Weights of a small transformer language model.
Size: width 192, 3 heads of 64, MLP 768 GELU, vocabulary 2048, 7.9M parameters.
Training: a variant of SOAP for these matrices, 174M tokens, 2660 steps.
Each number is 128 + 24 x the weight over its row's rms, rounded and kept within 0 to 255. Layers, rows and columns count from 0. Numbers have three digits each. The size before them is the row's rms in percent of the matrix's.

# layer 12 attention value, 192x192, rms 0.0921, rows 131-167, columns 0-191
089:141145110129156192131149118112123138108132154149126120142134150134091149113097201127066148108118136136106159087147167126121148145133153113121111141168116141117136135116084066122135109160137119108175137141129120104101135123116123124133142087142116178147090138153106118108147119148118152140115120143150114158120138135143185139134080111152097098100095157118114128080160138119117079102104123142129191140127145100133099146135093142137127110117188084107158159131139097113160158176124161150097127124164154104150122138110146162156129150119119092136142099111132104155131153130129128143
087:149101107134092121136149135098117124196118119113138137127149147129129147106129127179148174151110094127127109145070117142153137137170110115120054151116112073159097111074141133131109136103127120175093114121146166136120097146102115164136129187186115119146122100124104161148125118120125131149128137163080120122147122103081192112112122131126108112167145115115135142141116141118111133116133125102111125149106144108134128126142158105114133192163113114136163140136093115134121175122092161160136134165085141130114102130114112106153099111088087097133107131144138138130152146151152135123
094:162114104163127170171164108162137115103130131139110141159140121117121144139107120117145160159102115138135108129132106077158127145150114146150098141101113139098188135129088127130120098116134136132142104134105137111107084164125129157090099136154147129120129101174114168136145122127106120124057106141161146081193147168124151166116117156136139105140089143120099146098116106097130148106137131155131106101144102115115117110132175142118145123142140145070116102097098148166096109128140177133093139139064133158147135106147133119132161134122126146116116135090129161184158123156134158134
092:133154117145159139103138159159108109084094136140134122126104117107086121130157122104132123165144104144129066118112088151138106121144117156123107156138102143169118133112134132088180114121094121126174094147150133182106168123118145117139130133056101117145121096122141135087151129119130132086084133139128117089113110140110132104124155126112145110141119164140137136132212114131158142142149128131086115190160107123096159134132191113112159157168124143133116127111105137133131089164102124142137159126139154134129131102103146121086109146109124114118156086116095107176121138119117158106
093:140112115107094159105203140163154162105114136126125132182090099139108077129116159120157132139137183138152137122134150101152125132139119119112126104147162113149170123178091136159167134129124187106130138121134140142114132110129108142067161117130117156107129116143134087130163143135097128150074130080147135104085170117124127119122113138107101148136101109135120138130144144109107105120098142166096111134133124129167156103170160123131151139115141138063115129132098127148122142130171163181149142103171093118095167127122132134109116137114106155096135152119112113118111098098157108121
103:138183130103175138101164136125127092134103171143149142110138153125075158058110136156061135127159145105097162081091096161159139135133135130103150142162116159167121114125171127132168130122108148117141081115139162140154131088101133139145165147136111153106109143100136100108141089129105133119177152151145129129152138117148125144122125111090132151110125098132118150118177153149146080137112128101097177136110158130145099121157128103143126119115134161136138142139090130133134116161142094126150158111185167117130152118091126129092127103145133126164131088133136096150126113111119115133
088:112177127092114073110146121127155191115122159142096098073111142056104170131110114111133115133125132132119113109115114147071112126132094105154112125156089147141129135163188141111159127127118130124110107156152090109130144096110144175110172132114125127073157128114151162152133151155130102112084189139143161148130119141137120093136129092161137117125140113155137109169155129111144138113108158137150126113086107099088126116139107114138122120151169145145130063112105140094134118138156115135109148103127137106141140156132135129126163120154115135140131165129173148087136112143115114134
093:083154157118109133079150158115131144110113108126100103135166154153143136108106178142136179099167174135181099124127131143131127153144109081099136102112140113128144130152106154149121125134097109175132128150128131162124141125131144149137150083143123163103102134096078148116133150187161125144181076118137139144120141109105137143117095133135128127124113127127148116110181138100075107156100116152131127164107092138126120082125150141129103101152125142089142103125105127159082117118132158180139134140119144116090131145122100091123152142113118143142130111137156089094120126114129061164
094:130149092124143174071134127138115150191100105106122124136073115084120156172104097127078156137120062155116113131148114148148124130105131132116133115114134104137136153130145117138146173127107133133136141096126102146146110142134118145155166166116087084134133146153094133122138145105149095107139145107107138118119172146154148082140098124120118148157139112101134118156148142149207109138093103131169159113082106115121103136133127133095131152129134141182137127153137111116092169104151114135146122133126113114076103144145106144130114127128116111072111113148170110112101154138155086156
087:127160117133146117132094146139096068130126158115127100125130095121125114137131142151089138123165089153099109116148116104154092129129143095161114123143159114083119135121148123125138168085131145111164149122154132158177120161132121106096104157139164068148162115135103113163114117124112120135067120139147129121134168178114117117095153125086104114169115112107130068108152173136152142094131123113097116118083137128106131083143169167119165155144140128076106134141117135152139113147132117086165085147145111132116117147072175126134115132143111142110096114120127157108120146102139149143
092:112096163174135112140081124130135179076134111106147122121125130163108141093131081094144112143116116147122096175109138135051127162094127129137132150170105119136169135156132153129131101127143066131155130128134144144143154131089133142139143126085140118138111120111168137109118102165107201113160127089126146162133120108093139112150138126147169147103130104118140153117071142097111130118132143107150126137158141132114134141164146167097104106142097162128147109090133152088126108106117117088144108149145163138108164184143135111101132157131130121133149149114115131115168124152144120091
099:097087120123168094116108135192153123128126117123102120118123116147121111119119079134104114119144153100087121166125145128098110146123152144145131135138137123195154123121126140142178114097075134121165141128167132127116129129061140132160120171115176114134122118106144119124134083118135130111117114133127169101153146123077109168120182104157132084155087102125135099116111161125127118135088130143119143119166131156133080106156139131112126120147113108164096147109127141110140126126123143072131099139169140143120120148122082106102104108185126106073156095175160110130122129133139127117
094:069114081102135118117123133153115162145133135140146103092135091159096128142129114116070078101167167091162137136121154143110122148092129115119117139167132125158138123129132130095156141126116126106093105150096163170141141105116169100143170112103109147156094141122168149112118149139138121154192121115164154147109156083145100133101136135095164109151143102124142125127126126149105092162084110145093147137133131141147120137128099137110110135134116105097148138127164143134129105135157055141173116134144173166131143143127124114080085141095104097149123142142119103142139154135160111152
093:109158128097146152121128119096147144130118089147107058130116141094117123119166139117140120170109104138147136131109140108138126082126130118118164106134128170105114117139203095107138134146163073108138150147157093132154097107132156129138161080140098159150151138108115156134073145124118149121136134110125108132140090161132131113114064113107145155125155136109098125179130146143110091124113090100169148127102149122100137137087124144118111168088084171096146130136125149143136137153083131114156125157173110084108134115122083106117121137069124139156134120139147152117124121142139110143
083:107140102125116138142121160139189173125131117104144123132165137043154152124128117080111095123110162122112095106136112094133122116142144142105143152153163131131151149104105098114133085121138111115093134193123128130114127075094140147087173123113134114118129143082151134145130144125118124135125177137143093155144094151162164138182136137166125135111141130119102108149133102093102149103125146138136102122059156095140153147133144089105099110117095120156127070116156115142112106146128140142069169114134122147122145145133159091147142145118154108158135156129143151122152130135107118124
093:160085130165135152135120120131133088129115094116151129144150102156118130156122136141118148131097108131109167133141160127152125109120084108121111145134131129094128127102101120128155171108147135134125118100111137129139134176147106075136113146138161108134122142157084112102134113126137090151104119113121165103144175156125118126134141101141092131147119119078134114118131103178134091120145121130128124071162137155085105167138105172171166109098158131122124166155135104157144172060123153144106117129095094151148105087140121140156116111110185105132152143146084149187112084155127147123
100:155132152137151133124141094166114137080124107121109107168141113166116193129146124097121136147158138156127088148123147122073090152099121141085114140091114122130140103159136146133128128103080129147141107126135105078107104142101141153134094170124150133095079118100174185112141104126140123149140133095177100131108121142114136153141148150129137146132097151112136150132166130116108158110092124133123145129102102103105126120124151130112153102167163165147082092099147122109109108108191142118101096155148140169132142134101128162143144153105130093122150147122117111192155105107105128121
090:153086133126117110130109087138098079155143101083144148172131126138111099096149160153113150150119096121131122121137175121133072121159132123124139126115105096139129092104139127127145122088129124119136159099152142126132136162135095111121084173137171127146186084144077102136157100096143115119104153138145140108158160155093142129109128124117103117139132133115153085070117119153111157133154113164130117108118115086107117112141138167136141167121122173106082114158129126150158133110136153127097117118123136117113072082143125120141177129121111112104123086102163150126112088146101165105
094:141127090122099156160093110111149170126147111161149099126139125108130112121147134145133125165152140102152155083098106109144106095136155119092142088120148109130152120107138129122101142157109179135151147113130109129133169088127150138085105091157120176124146130084105110149118104124149141144151145104097114106163082095123112138141112143108163098147135140125130143165126148114147128138117116153119130149121134131113153134100141138149106116115164140056127124137095159125117100129138111168105190127148138106128167150119108085142133157097171137150118083109128060077085100152152119161
100:130157094108129145114096136119083137194115115145124129109102145106186119156146127174117105127157114142087126090114125152117136150134131142152152135137076077112112107085134116128140162120109147126146163117127122173175147107132131152104132146109127086124161167111126121123130113128151116120086144164127123134112107121123119101110160085129140098141175146111114142184150094107179113108113059121115122117081138137121086115135142115100128164137111156148138142134090120117136142141131116128164147140139101155179099138071117100133134138145113130138140089157176111078142109134138116110
103:189075131139119100146129085119092109156134097098101136153124128157123087110127126132192144174088082127148132133171145086130123112129112124169114108091120107131152106123173153110119176097125177124137138123148119114114101143147091142114121115142142161116155095144134122149132132127137133147085123141123134144111124165124136100125169084140135116142137118112122135116113090139121169143169108140128081107103097133092133132133117160145175178135148123074089140134141139102140143104105137107119124104101101092146099141125103092178112105165128122164091152144147121147094123140138165139
101:117132107095157124139076107093132101179126105158128092104132141126161111169128127089184099134124081123127139134178116137108148118106125108182141149138128123114124147105157146084084153139142143112100163132088138132130135145127119129092122105122153140154126128128131120124122128116142145162132116160136142130142140123154142104118143077117173128145148078120125072124065134147123158129139124109146125116097136170174133164091115117085122156112091106140108150131142123108144100141139101055154128111115119142173105138138081125117103126153108118146120115147162154065124166155124146148
107:106123150110170085111092137112116118088117127089141092131176132185153114140113092084153117128178135102129084150107117128088103120138129116122114137128154118139136105134107162128141123144127134171153073132142159165116089091147150126146113160090120117123074149104135126124170146136124169124171119070161113103133129138095130163130124135097137148132157089136141132059123148140113147086140123127118114178136122126125128131134131179137142112156096172160136136148163149128144093120148098109152091155146150134141131142126172129095128122082099143117147122096106128122156154112111116119
092:133140163122131154096129105123112144091128124187149090110149097084096148097142114139088135107151134106145101097153138137099123100102116120116139123113107139109127132109140135147121071113126115092145133134117100112124137120068149092114139080128112200129110143082093121129118125156112143124139184130148120138183077140101102142125125122116137155102150088151149126158133142149101117157084159110143164110116128154112136149124136108132078129101170116093139093090159136128126140158116100176117122105182152131144165128127120131104138108153149132150129153131109091113095116093107107166
098:117102132104114122108087146096114087205120108104156142111103123148175121126159093164107129125153102148113132140123102163106121137142128156118114116140128077142140122066115112139111139104117126107127133117143128119118102117118099139120085151136172094105140132140102155139143109113155128154102101135125185116136162133146150115098136098080093120145183122135142123138105153143150106130123113095131151130160136142149121123197166130093114135110100132137116188124143116122122144113155128108164097116137106158102073129127091114124104108121116127125135074169180146079104145141148094156
094:146143107156131113113120171113138120128147147126144108115102130098109089107125087114156161127161096110141111138101107136114133127133106112115099109083185164190150141159125173102135119158137156107165119135104113115103136169160107145101116121123105172101107133121163165098133153123115115130139163099135089147121101120092114137140175181093189143109139096105164170132151158123157143112135129119123133137166117138121147186129169128109141111166120151087121153114162139106112114134102147127158115127125141088100176127140154135125138087126118136104123107120108109089130150148112073138
110:127123124115128158155127154133133128165143097138120115121177143062149131135103132138159092127102085150140166161162123102099132142160091130161124148149098099103109102097134077147106144098144103097130148130104107116131130155095131103111075157152167129134130123178113104145101109076157143131071151157129135100154124193121142109154149128162120128096123103116121119111078112139135155140171167123131123123112110120107129146115160117120145136127108100119124144148129119106144166133104167091096151153123131134160107122136127126187157130141117114112156156118151157126147118136082172082
102:110157111106165131106126116105163160089109194130141163130146141077120150093092143112073139141154176136108137148108123149138103125151118144110131120159120121144116111102127100167147147122101133103131085131119112145151112082152132120183131120149168123150098168121144090135084122150102098131108151127125138141095080105107144081076135095106131160119118127092107170131163144138190098118107129185130130153131128135143126110149103121158137144117131155154172130124103129095109167167151126134171158096154130098094106127124139135147122145161133126135138110131127132152091114141153128143
094:151125119116136104107092111108090123134120112145144133083058110107185116156116112180113102122156125106095138121151116127110129158066117144167138150118128119127113116115158095159071134130123170143179095124137113132122094117119096106162108146145100078140132141130123129130112117093149120157105112149130150155152112149110140094098154103144130108146134139129139128163104165125185182122140126151132112160099122102129106106115106101128151149135139114178137116130118101100125151136148086144142163138102092107150084122128119149172141157160116144181096130128119136081125135120117165095
093:113143112159126113161106123137122109131119102131133113085080133125130151158164136126142087174114073140119123133133144108115103126110081158116132143111087131097132129133158115098133146102110094141121155144142117124161137126068167122123093144106169140151128104115145133146101154114128159157132160159102131123135122155125133118138124108140160071133154109106097155159103092153151182143124076089172155098113135154106140130103150166094138130131163139117133154074153147131131169128159116072142130156141157164112136129110076150131095121134098082116127133129170109122119105135081131156
090:115138070133080106156133139129129161139139120151077156111117134094151132137115113166196149178152146118138140109114125130103123125115133121166121138107144148117117115128116109134070134152105116106093169175152115106131152107112118145111128149130104122105142092147152127152099157113165087149111137125093094158091108124156133108156109150134140117127170152141139143169124123099140163182172148119109107142137110098081140138093152100159112118151098118104143114123105150118085110088149160116140142144129120170127154126103108079145108081130104164165109126103180111122137142139124121099
095:150119159142164110115148111148113123108129124144145089116113122133120119112149130119158076126165132143068088137160180116082103113113110131145152113087139172119117128132132120147143065118110102141126120140145110087108141113090151111125152147122176142133103139092143178128136154080124131120128114140129112147120130131121122157140129115130125131088093114120124075098169113129108154163096105111124130146122153150138126128146139155094136118111135128145101074113159170101090071160115146064114133121186118152113104178119103089134164145123094116115152113148138095158102145161141118127
094:151139131119150156124161104155183113140122099119115142142079102116102122154104140155128124109109104158125132096120154144174121133091137145127119094187168144144155142111119173112152113137167121133142087119160136132150163155088160139154192129090159163119081135137123112117108121104125114084131146109131150141091120099154076129133117100124140097153121109112141121147103105151146067110147158106137117096160159126109163102138130140132160138156087108122082091152151128132121116159124112113131093081139144106095097133129138108145114112166171131137118136120127109152106176133158118104
092:115147113132168163129100131153097122149129141123145119136163108128105118099129137095091122111140168115089115118117115083116073115117125136112146100143179138164148120134122101135160103135140121139111107104100154135105085134104153148142094168143127133140097111140113139123128122140135153143138130173179152092114172151146124150116116185106150115104104127140156106084097156131112132152127153153119162119119141070189121119134167110128123126162066141155085159130194131142120091140110150130154113152140149129096123145157151136144140110144093100112125133107164115131180184121130103134
095:145119151128111120108121141128164138094126143109146115113132103162152133140106152134117151137138172142132118103115096136148121155122156124110110127140189164180151140121130140154108118123101109179147099118087164164067138084179094118137149080157159140111111136120098131158173123141129128104125053114183109102132136141096132119101110138114110151176101134148133140108157152109120106119140103168083092133133096123169120088113135114119112138177120165091115129121123133152126108084110130155108120108105147122103146133121132104102138127103139144078134078121148147121139117132147084151
100:131132141149098133116151120164163124076114080134112127090146134131127129147088120119125126128082124089180151112115106148126113116111114119141132145090125196111105137160109109119114091132094124148126137105136119089078123147119116112164139140138100113103107132143129148154152123104130110110119124143126077112152138173137145133179103173197098139121101138139136177092150130107163171150170150155162134125115079087141130130095164128153126118107152107158090097127121126153109106102147146152083156113079149109100134136121147172142144122111128121117135151123096117122140124114088145164
095:168160174104108174079143150094158092111107148135145138114145109095133115076075146117100120116168142118131167108145138109163133145121112134112099156130101112085156100151112130129144110109086115121103133163137114124099116125131124112141138130166139158125125181124164103096099111156136115118155141150138158142117145127151130125103113140135120122092123092129140106110151118170127134163103129178148193168119137141139108128106080106121083129109159099124121092150112113143143169154125129151081179144139170118086147087146134149125121122150156148134094122116079145146093116112112123131
# layer 12 attention output (transposed), 192x192, rms 0.0764, rows 131-166, columns 0-191
094:100128114102124143127103120146130104126110139178142126176136128116153139131140139094104122095129122096147147123139127112118140096135158138151132166148145085103125139112090113121099104137177168076140148121109108156097100163125104132134102119163051181136146132100122138142132133146102109126125113160097149124176106119170121104110106138113135109135171121101114153160130096126152174106131117147127153181145164107106107076162156120120094117136125107115102114122136147126142107072174106141169122119167097119134115113096121105168143146124138160143116102114137138152137152152115116201
090:123128111103134095109084137160117127094170097152183116144105093102119124105168097106144104121128133120128154114163119127122139155112135141132168098143152125110130113155165115112148156136131091113097080114112123119163151144131175075174122090143131174101101150123148138114146112109206108142173101128143127146116130102160113139087109142113119170142135128172152140132085091103097134152143136146153151153137143122117106180151095126124146133110141126114152136143126102116139126144093135126173128097117095122128140096130146156097156089119110087136155101079160124146098132091120155140
087:132112161137160115142131103130133168145120134105157135135121114169124119090127150126080122127127122118109124099129120093125192132122114133142119140129090119126114125108121127098117085105132104136136141168161103106154139133156144105124135111136101118099116109106093119162144112130126109115104099125146159133109100168160184145130159147166092115134116160103111105135137120117127122151121089183117084145108128118125131131143118160104138113136157088110130137138141085145142112138168182163130103103074141137155140164132158203093151113142109072128130100101180072166139160101113166147
090:116142129134073136165124127164148123141105160163116097130147136103103115113107124122130137120129127100132143145142090120145108096111162156134089135133149109134119136147111111146120152108156125108137135171146120108153124128158186112127112073094163096107092140091079144144083117127122104123117118136123116121118129184151129168120137147162173128101109139092127142087127080124133078187100146171139102145100147103119137104163139137168091111152100121105146104140118088113093120162152120116101118135138126151166141109123120157105122148134152156111154173157101174163133143105111173095
091:127109188119124090118152096140110154173115104127095118185130132167116115154124129132175102102135111129110092101134181114172113147095095148107136160133060168142113161122122141117180131164110116118138136132122105158138093135168118075145115122134113121124145122108127137087076141113105163111153138133180158140109134118124112099128126101145134151120147160107091104099147117145122121112120144138131153151059142127091142102158134114077134109133154082100103151147100095128109128143168139126150140133117110091121119137123121093174145132142142147155114159108132143107151132119107154149
093:140145111133119146123114144156106075108131109165153135150145121083097052142108144129127124126127115153158104161134127128107122121127122112164167086097174131145091161106148098119083130122135148143143128140117154098145119146164130125124131124160101101124155158118119087155070173157113068132114123148173133140141121126118115131076119172116094133157086105083129133128163131120152098153138124082116157118093151144124130128146133148124131131174103140147135168143149082138070160101116103116127129139146142104149127144065165117120110140139126146159098133153115130129113122155160131149
084:096126077172150127113077179119137209100123113151100148160154140140139084131103161097109133141111146178144143167107081143150134112093110168123157142121136147107104095122131117147115101110127114175139109127149087145137144136160127100109124146177166095107159137164148132122124146078156106125119115154127110168134116134136154147117131100145129098137101118153081115147160145142125118107123150111115127157089143105125142119126099093162107140133133122115119132144129138155156142137130130162108131147113118143124154066133072107100126170092134154104122160121141110124084121122123086124
089:135119144092109163110144161129173170097130103106157124130145134139120137149096085133138116118157157088119118091129144172155115135154115141125118152150079102107107145151150126148112167128078129151085081091089163072167138149154094099097147173140185129135135147101133100111124148085111135093124105148134125123128133133139142087113127121115120083105180149114129137128137145145115150099155138142131126097121170172132132117158145082132115122111097085135152115149140116123130057140121141102158148134150109108136134156127133132128143114150120180124091103132132158122116133123094166148
093:131143111133161114113134083151106128101136131144100120119102133167097158158158144130099114130158142200123156123104127152154117158126083147137114174125136104102098126082162140127104145134125159142154170157112095172129147100099127077181150120118128178115109129082169127106076165106101137129126144128111075147143122116106107100148107181122135132102146104168147135155126143174124098104122120066109132151149115099133083127153121073107149133140162144143124138111104119115110153132141114125145127129154142111162129120153109124104124102148156151144131121124088127144107121103141112091
089:121120106131161131117135183189127109123117117125130089102154142134134145055143141159148117135103135173124102117065109144136145144077130126084146110108105138124130115106102132120145143127101157100132144090142132137135127139141161137148133120159095145143111191101084116121144166134107148113125155149146131151118104086141140113110133138104131124123141158124133126139141120098112117127166087130113155116134131147111157139090182137131110074079155120122132149125118099141087152132137154137142165065111119150143123161161108112101080128115154113139163143179110083168112127148109139086
095:131118076132131105102099091090160101098170123124114155117110181150137183096142135137110119117158113115119127128131097131139133079078136136119109155126165084124063104166153111083195108139160148110094120127137124124138153123122081136068141130130117094123154127142126086132123137108102082169101139156139150124152125191148149105105106119122162105147132130090161075145117147125135163140145128159143133119096111131172142131142165149147162148108160146121133156136144109109164121133141116138123119155124142138149136105090140130158150113116141126101109117150091134116154121147135113112
101:155123084146128162156078132152149142137117139093139158157134111142144091111113084137151125121128113122137198147102144088105111114105121155072135128103145133116120124106198137105150136157157125158119184138117111108117152156137127110113173129163155162158106082110156134120105133120146118169114145127088092130139134166119124118144138142133108101132100133081183125127121144085096132141152134142130072151103120160136121101125144127111089099139108090133128134127163094162105135127139095158120112125119150179142124120129098095127151102099129129187160146118110133124111099125086134142
084:144134156146114134126112143078126132152128137147154094122115143130162127132112121118135157115172109130186119128129095122162086097068119125119180143131150107146143145132169092142104160125155119159126142087118101105123153131110106088141137137172132125132155111169086098113167136104100112113089112105081119112188155132140074124150143134102147140096139147153130142109115145115084125121104166144182133046147115139132129127120125149106176113146143114121134097092101079158128150130133088129149122150134111114154126130125143132109082152146097169131126113145141174139136129126124125107
093:162144135160111082144143100100160137100144124116091157190141143170124126113138104091095128143179142149190102082108125142110134135145106123126131092087158146105165113113122135112137117085118093110119146144128152118174086114150107075129066156148096144133131101107128116140148164142129146120121105139123151098155110095093115134093126105116146108176136144136145128147115107117156087128138126119091151134152165131087104133145114137132100112093093181172148119114112137105131138136106158136115078186152105141136139145139128133121163160118141144108126149154108127129097123161131139136
088:127145160127119131119143130155101153085137109151122109117157128149100121124113132165118125101092128167120099159147127145143128094109131143171122125121074142052145172153175106106117100101147179132129155152169133108103106140134141178143097137132151132096101123199112109128146124092116131155154086152126127109154152162104166144122128095158161152112162108124143118140107128097105125107131117140093095108116097124120110124105113138165124128145137138150116156093128109137169135081102132140110128185093163101153122100123130178126157132097126118094124132093150115170112118133112094126
093:168102114117157114129148121143076117125135153193123147130094100096133107138138090153120111132097125128116140102125101161097091112157128106139101159113150120162145136147142123142150097130127134146156098139105126126099144115138114154109095164104113153155120128112128175148122105105096123161102138088078127157173146115149107095157117142109070122141141100125114108120106130084139142121155114104137095127116166119133153124086105105104153117110130150115141128132089145122138171182138135185143123070153149137176127139201088133131106126154156121133123140128163105149109141147167161127
098:135139120160099128137098134148105169155101144138132121133130133118131147105090129168109140154080136108083115100141096107105151126115119102116130173118120080124086149102120138115110092165131097127095151121134143131151106134114131141124137117107152097115164109155172089145103114115118100181089102139135155143149143109131116093114163136112115172122112170104085159148136106132105107137169109112106108148109131144145092086163146099098164147147153096161156127185105135151118134170150144173069115082137124114144146117139143142118166105136119143153116134167135171150120132162104097111
097:186157096091144099153106142134156127137117164125100098125150118123118121123151129103137090136128143135078154125131110093151183156132102093155143107103128119150146135135114135075098156101109144148113114131160121143120210125168129158128160147108131110145094172082138148104149142131132137168097131124144122172104159110096112107116089116127094128115132128084116109092148113111132187110160119131118114139138109115084131167135120084154119150079140150113142170125116126120125128118136149186128106099140106125113131115137067137107121092134106163145179126138129125122151127130118156119
089:110114122169115172104202134121139188101169128129141150138125146129131091109109113095099159104120130105166076149069172095133124103133136107160136113118136117139105152115121127122088164087133076065127093152140086084156139095135128116146146160134144162152117119136100142157135112167107109113112110124150162146096133145131106112185115094132130147126136107098142120111152121103167134115107118105121151107159122134105116133080142117136165153091127124132132188122146090147146131130133149103156132168134113112103114148123130113119179138153129157144145145100127140124122120116108111150
095:113128108159115124147119153102129122138146117146095082142129107156129095144133127133132142133133150153158147154067118136142111165126135137113121093151102138135145163127161143141094157088114121166138161150141157136107204133114158141126121127119153135133124100125077122124099150169156167098091115143135134152158133104147102143131109123083155148155176103123134122126158180154134089128147106120120161148118085153136118110085090118166128109155132090145159118124131099093105093099110100114124121097191128141094094129172113129099130130067125120129163136121137081134139117103107097142
098:175140134106175112108129094117116124149120109131159146134145110154161086120118115104155120116106162142092171102125096109132143154150123121130147121126145159153142127097104183141146121117101152119135123116122132157078158126139109137137106126104149132122137123124105140143151120127155149138108075142163142133102150134148100156142154101103093109152091157140117133121071135144120109096124108108137180156173166061151119152087121154131087135107140150137163166099127124127147115140116157123146117099082104147098124098173067163139150127100147140128088127094072119153098151154137140127
102:083159131136162130108165139073112080111148144134132122129128120147145127151124104103159096152182127137160144127085158094118128142156152119115143116087148130126164093134101133101107117127081086112133150098137114129089150072134121158103138154111160130133106144151132169121171107111181137122123076166097123121113152111156128144139148133146166127140170164136113113137095146114100111120127115136098107143127149089172109124126107167120123118166142156174153149080153098144146174097091088109120160139124142113104132105136123081163122124103148096113128143129133129096126142106123105146
098:111142145111122106131127138172168101112088126085130159164099150128099095104124125132131121126143121177077098094152127122166160032101125085105103112160130122158155105122117153133153115128149137129108106124119173150150137118111175152142158119147120094174135107127124102117150107131127117114139122140108110086148108109164103111127150107127172110126129140110135147113138124118092117137156137128148146113084087138190133090164149096127140118119107135138090140131157082136134143144144118131116114157101135101171153122124114119113124127203150126117132100134135151133160120195130135138
092:124102102150138164128125130105109127136085100118093165128123107127144130094104161121087162126159128141136115165109080092114096075133189136084131113140146125103113155162165115161075139114145152124160136117109095094148119153124147150105096147138110117111145165138144160169109120118135148173136126160148113143130147161149150094102125086144122116128138137099094167156162122143148111078108138126115134101135118120117126127102129114124114144159143170168156108129144099121102116103080136129149166153179081139123121146112157152140120138160149141109101097123110130066116113172113149118
098:128123071167165120142097092104095111121119112123083070126100118120119127138125079147143158116140158141141116102078123117126137165158098167107179091117138153119155149150200165165126163180151108135130135126080120150144163128115102133159163121102154152102114144079130152101113105172145134119119110107100139138120138140118127138116107150140117105128159145131133113112118108116144174180165130099145130151133136100095102100131140143129137095121141133152123135150141100085102133098095130114137133135167147126115103131120121084144108117102137148147163105087176132126133163116146125110
090:110172104151139132084152103111129091137159106108140162093111135139113113118120113145124139142120094114149112134174171077197121095094118159097131124153135146086100120093155167135092103125104135099109118096120153109127133161131158120111125106075155094100156136137135171130132087147152123124126095111094112126104135104111146135119172132163124130144117133122121131131138135148168139114112151103132150148112139138093174124191139120092132078098167151128105125106131128142136166135153177116120133094109086157164150132106125141125158148146151155093106161120109141108168135136092138095
095:112144132126144134144128133113143096103078146127121152137087112164163098066114136129144074170111118123087147174146135122098152122140130120133175181122095143113155123166101139155125136121095128093103123170120101055116148125117147146157133105137127148146131098113123132171118143122118174125102149112157116167141135147139134136148128143126109165120138109123080083191102123128112162147110101113126130151110119117107170115111108155200089150153129133125138130129156130147172127149098119140145109092151129132115139108138071141143119107121118081093166139107106104128123149109111131135
099:114124182131100152118179132124121138136103121182125100154126124153094112106118153171143126137121105124141124152131113144130142156120128091134141145132185163125115081100120152107159132100161150144147116101153134203114184127111124093114145125140117107117108134119093105118082111144102114080126118114121115120164143163098142098091112176148068131149151115168152144157198124090157108175132132116103148114134147149100173106132132104152102077142094155135114133125119090126165146118116124095100122122135124103121131100148093113107116132154134129154096099132144112129129132123105130134
096:140136106191131140154131128109154099127154137146150132129142121136114162120136123155119140135152166149100129166091093113107111134118132098134142136121143172116122102114129138175138151120160095137112119098069111158143139139106154155163122130088157140122141130104152117157152111133134152126112160087141108124146123134132119129128110154095102118149134106134127121119148108133087137142135145094135173168121122121159064147100078116169125127128153096173110131106112151120177118130153071129141120047124133124060097119162151126097066156105128082120135080117124130103142145143121134130
094:103115125151119101135104123129114156140142141152090147142119106132135166113172119114125172107090156154160101124098122110065109112085120118117131133107134130112079110077116121089112107099110110102114185161106127108137143089170113146140140128110194151108139140134131152102155138101157102138094125119104142183155115148144180119154163158116194150139111131123117159109119145164125156127148138135065147121161112102089144142099110130158083128151126129098188131141145108119110117135116130103120124158143105161132133128136104101104135127136112113138137122151133156177100134139101130143
085:116106107122120113151095134103111134095114111078170184144179155137171124153093134093141112131126112100116090121148117119155144117109100158163124146103144129098163161077119136142099152085135079115108157129113117100112118141142155136125121134102196138109131122116113161148121184169090171114192096114158123109117139142117190139157140122143152150162109131155122143136149129147117143114107131136151172116119119112117121154065168132142142107101101163153140134117144140108131108140114151165113139115107090110100099131136118106096122115117108098121129127141125134148113148106142123077
092:156127135134142106129128084127194202160146133164121114122108185080159105159138131126146186136160120102104159146134098148130105067124118088121147133145099136070121129089145148118134072132120103155143098132108126106120086147151116139116126132112188119123101154094115091118094122128155134181115125114115095107107125147160138111129169129098163116132125164136130160177121161142103122134127093121109149136131118112123121115121149142168106125140116092091138152117142155082112140116103165152101110136129150125126130102097136133134138135106110157127149106147123119145158086146115145132
094:167117116142104134177139145128108116102127128165132146122142094132144136136152103113153123137172125123129137129124116112125141130134099165146133112132139188080107079133146102151103160109135162127133158143138086180129095143117138067151101151108153091148144126145086140126093182103123092134123141148105124093141149130124093073126115149128120105111171124142115113131146148139108104113087130132119122084102161127094098131158113122131113125139096128106089128139129125137086145115142170117116169129076134109140107102152106138141168159141165099099169141181112143166155109112183108137
088:111141149087148148154121123147149094106126100118123120136122101135088140142138181163112117129133094117129146126192133126164171094127128105068097124102134126127161155098166139131146147155153120106082146168117119127150126142122117100166149128135111128114123121167121097142120116108136130122098163138147089138106101153102117124138151140144107143120139133126177168123093129088100140139123113161170104082113132130107117113123108101169089120092168130131177169179143125137058171128167151138142138112130155117087126107086102115114116138154110139104113074154119151140135125136100109108
093:162151124101142166108131148127113125156142114125150096143112143110101126113152128099128150143179154131131122121101185106177165095113105199128137124123070072141150123156125146137133127136102157144100100097134112106159132121163105108151127128116107100116102115145081105075114101097115119119175154123123128146112135137134149129149133174145090116141118138079174174128157109064142113136129108148112126131127162127135155095110124126080105162117116111126074127163131120102120116137152122157118112132146125094121152198174160114143125122155136097127104106126125146131129140124098136126
096:129163181136105119099111128137138189119121140166119152169087128114121157132106129105120119126117136130117137118135159128122122121138153085162112130135122130108139133124122158153138090132134179131138132175116120097122125106139129149161104152147139103109154087119158155148139095108110139156125146137129107138085081108138196122112175160142122145083057107098122075127119129107151152112130113135158138120130116107132116113140136122085117152107139129096150145105101191155131072135157104170110135105131128096156126128119148128135099115192123069155167114121107149116120126148115103090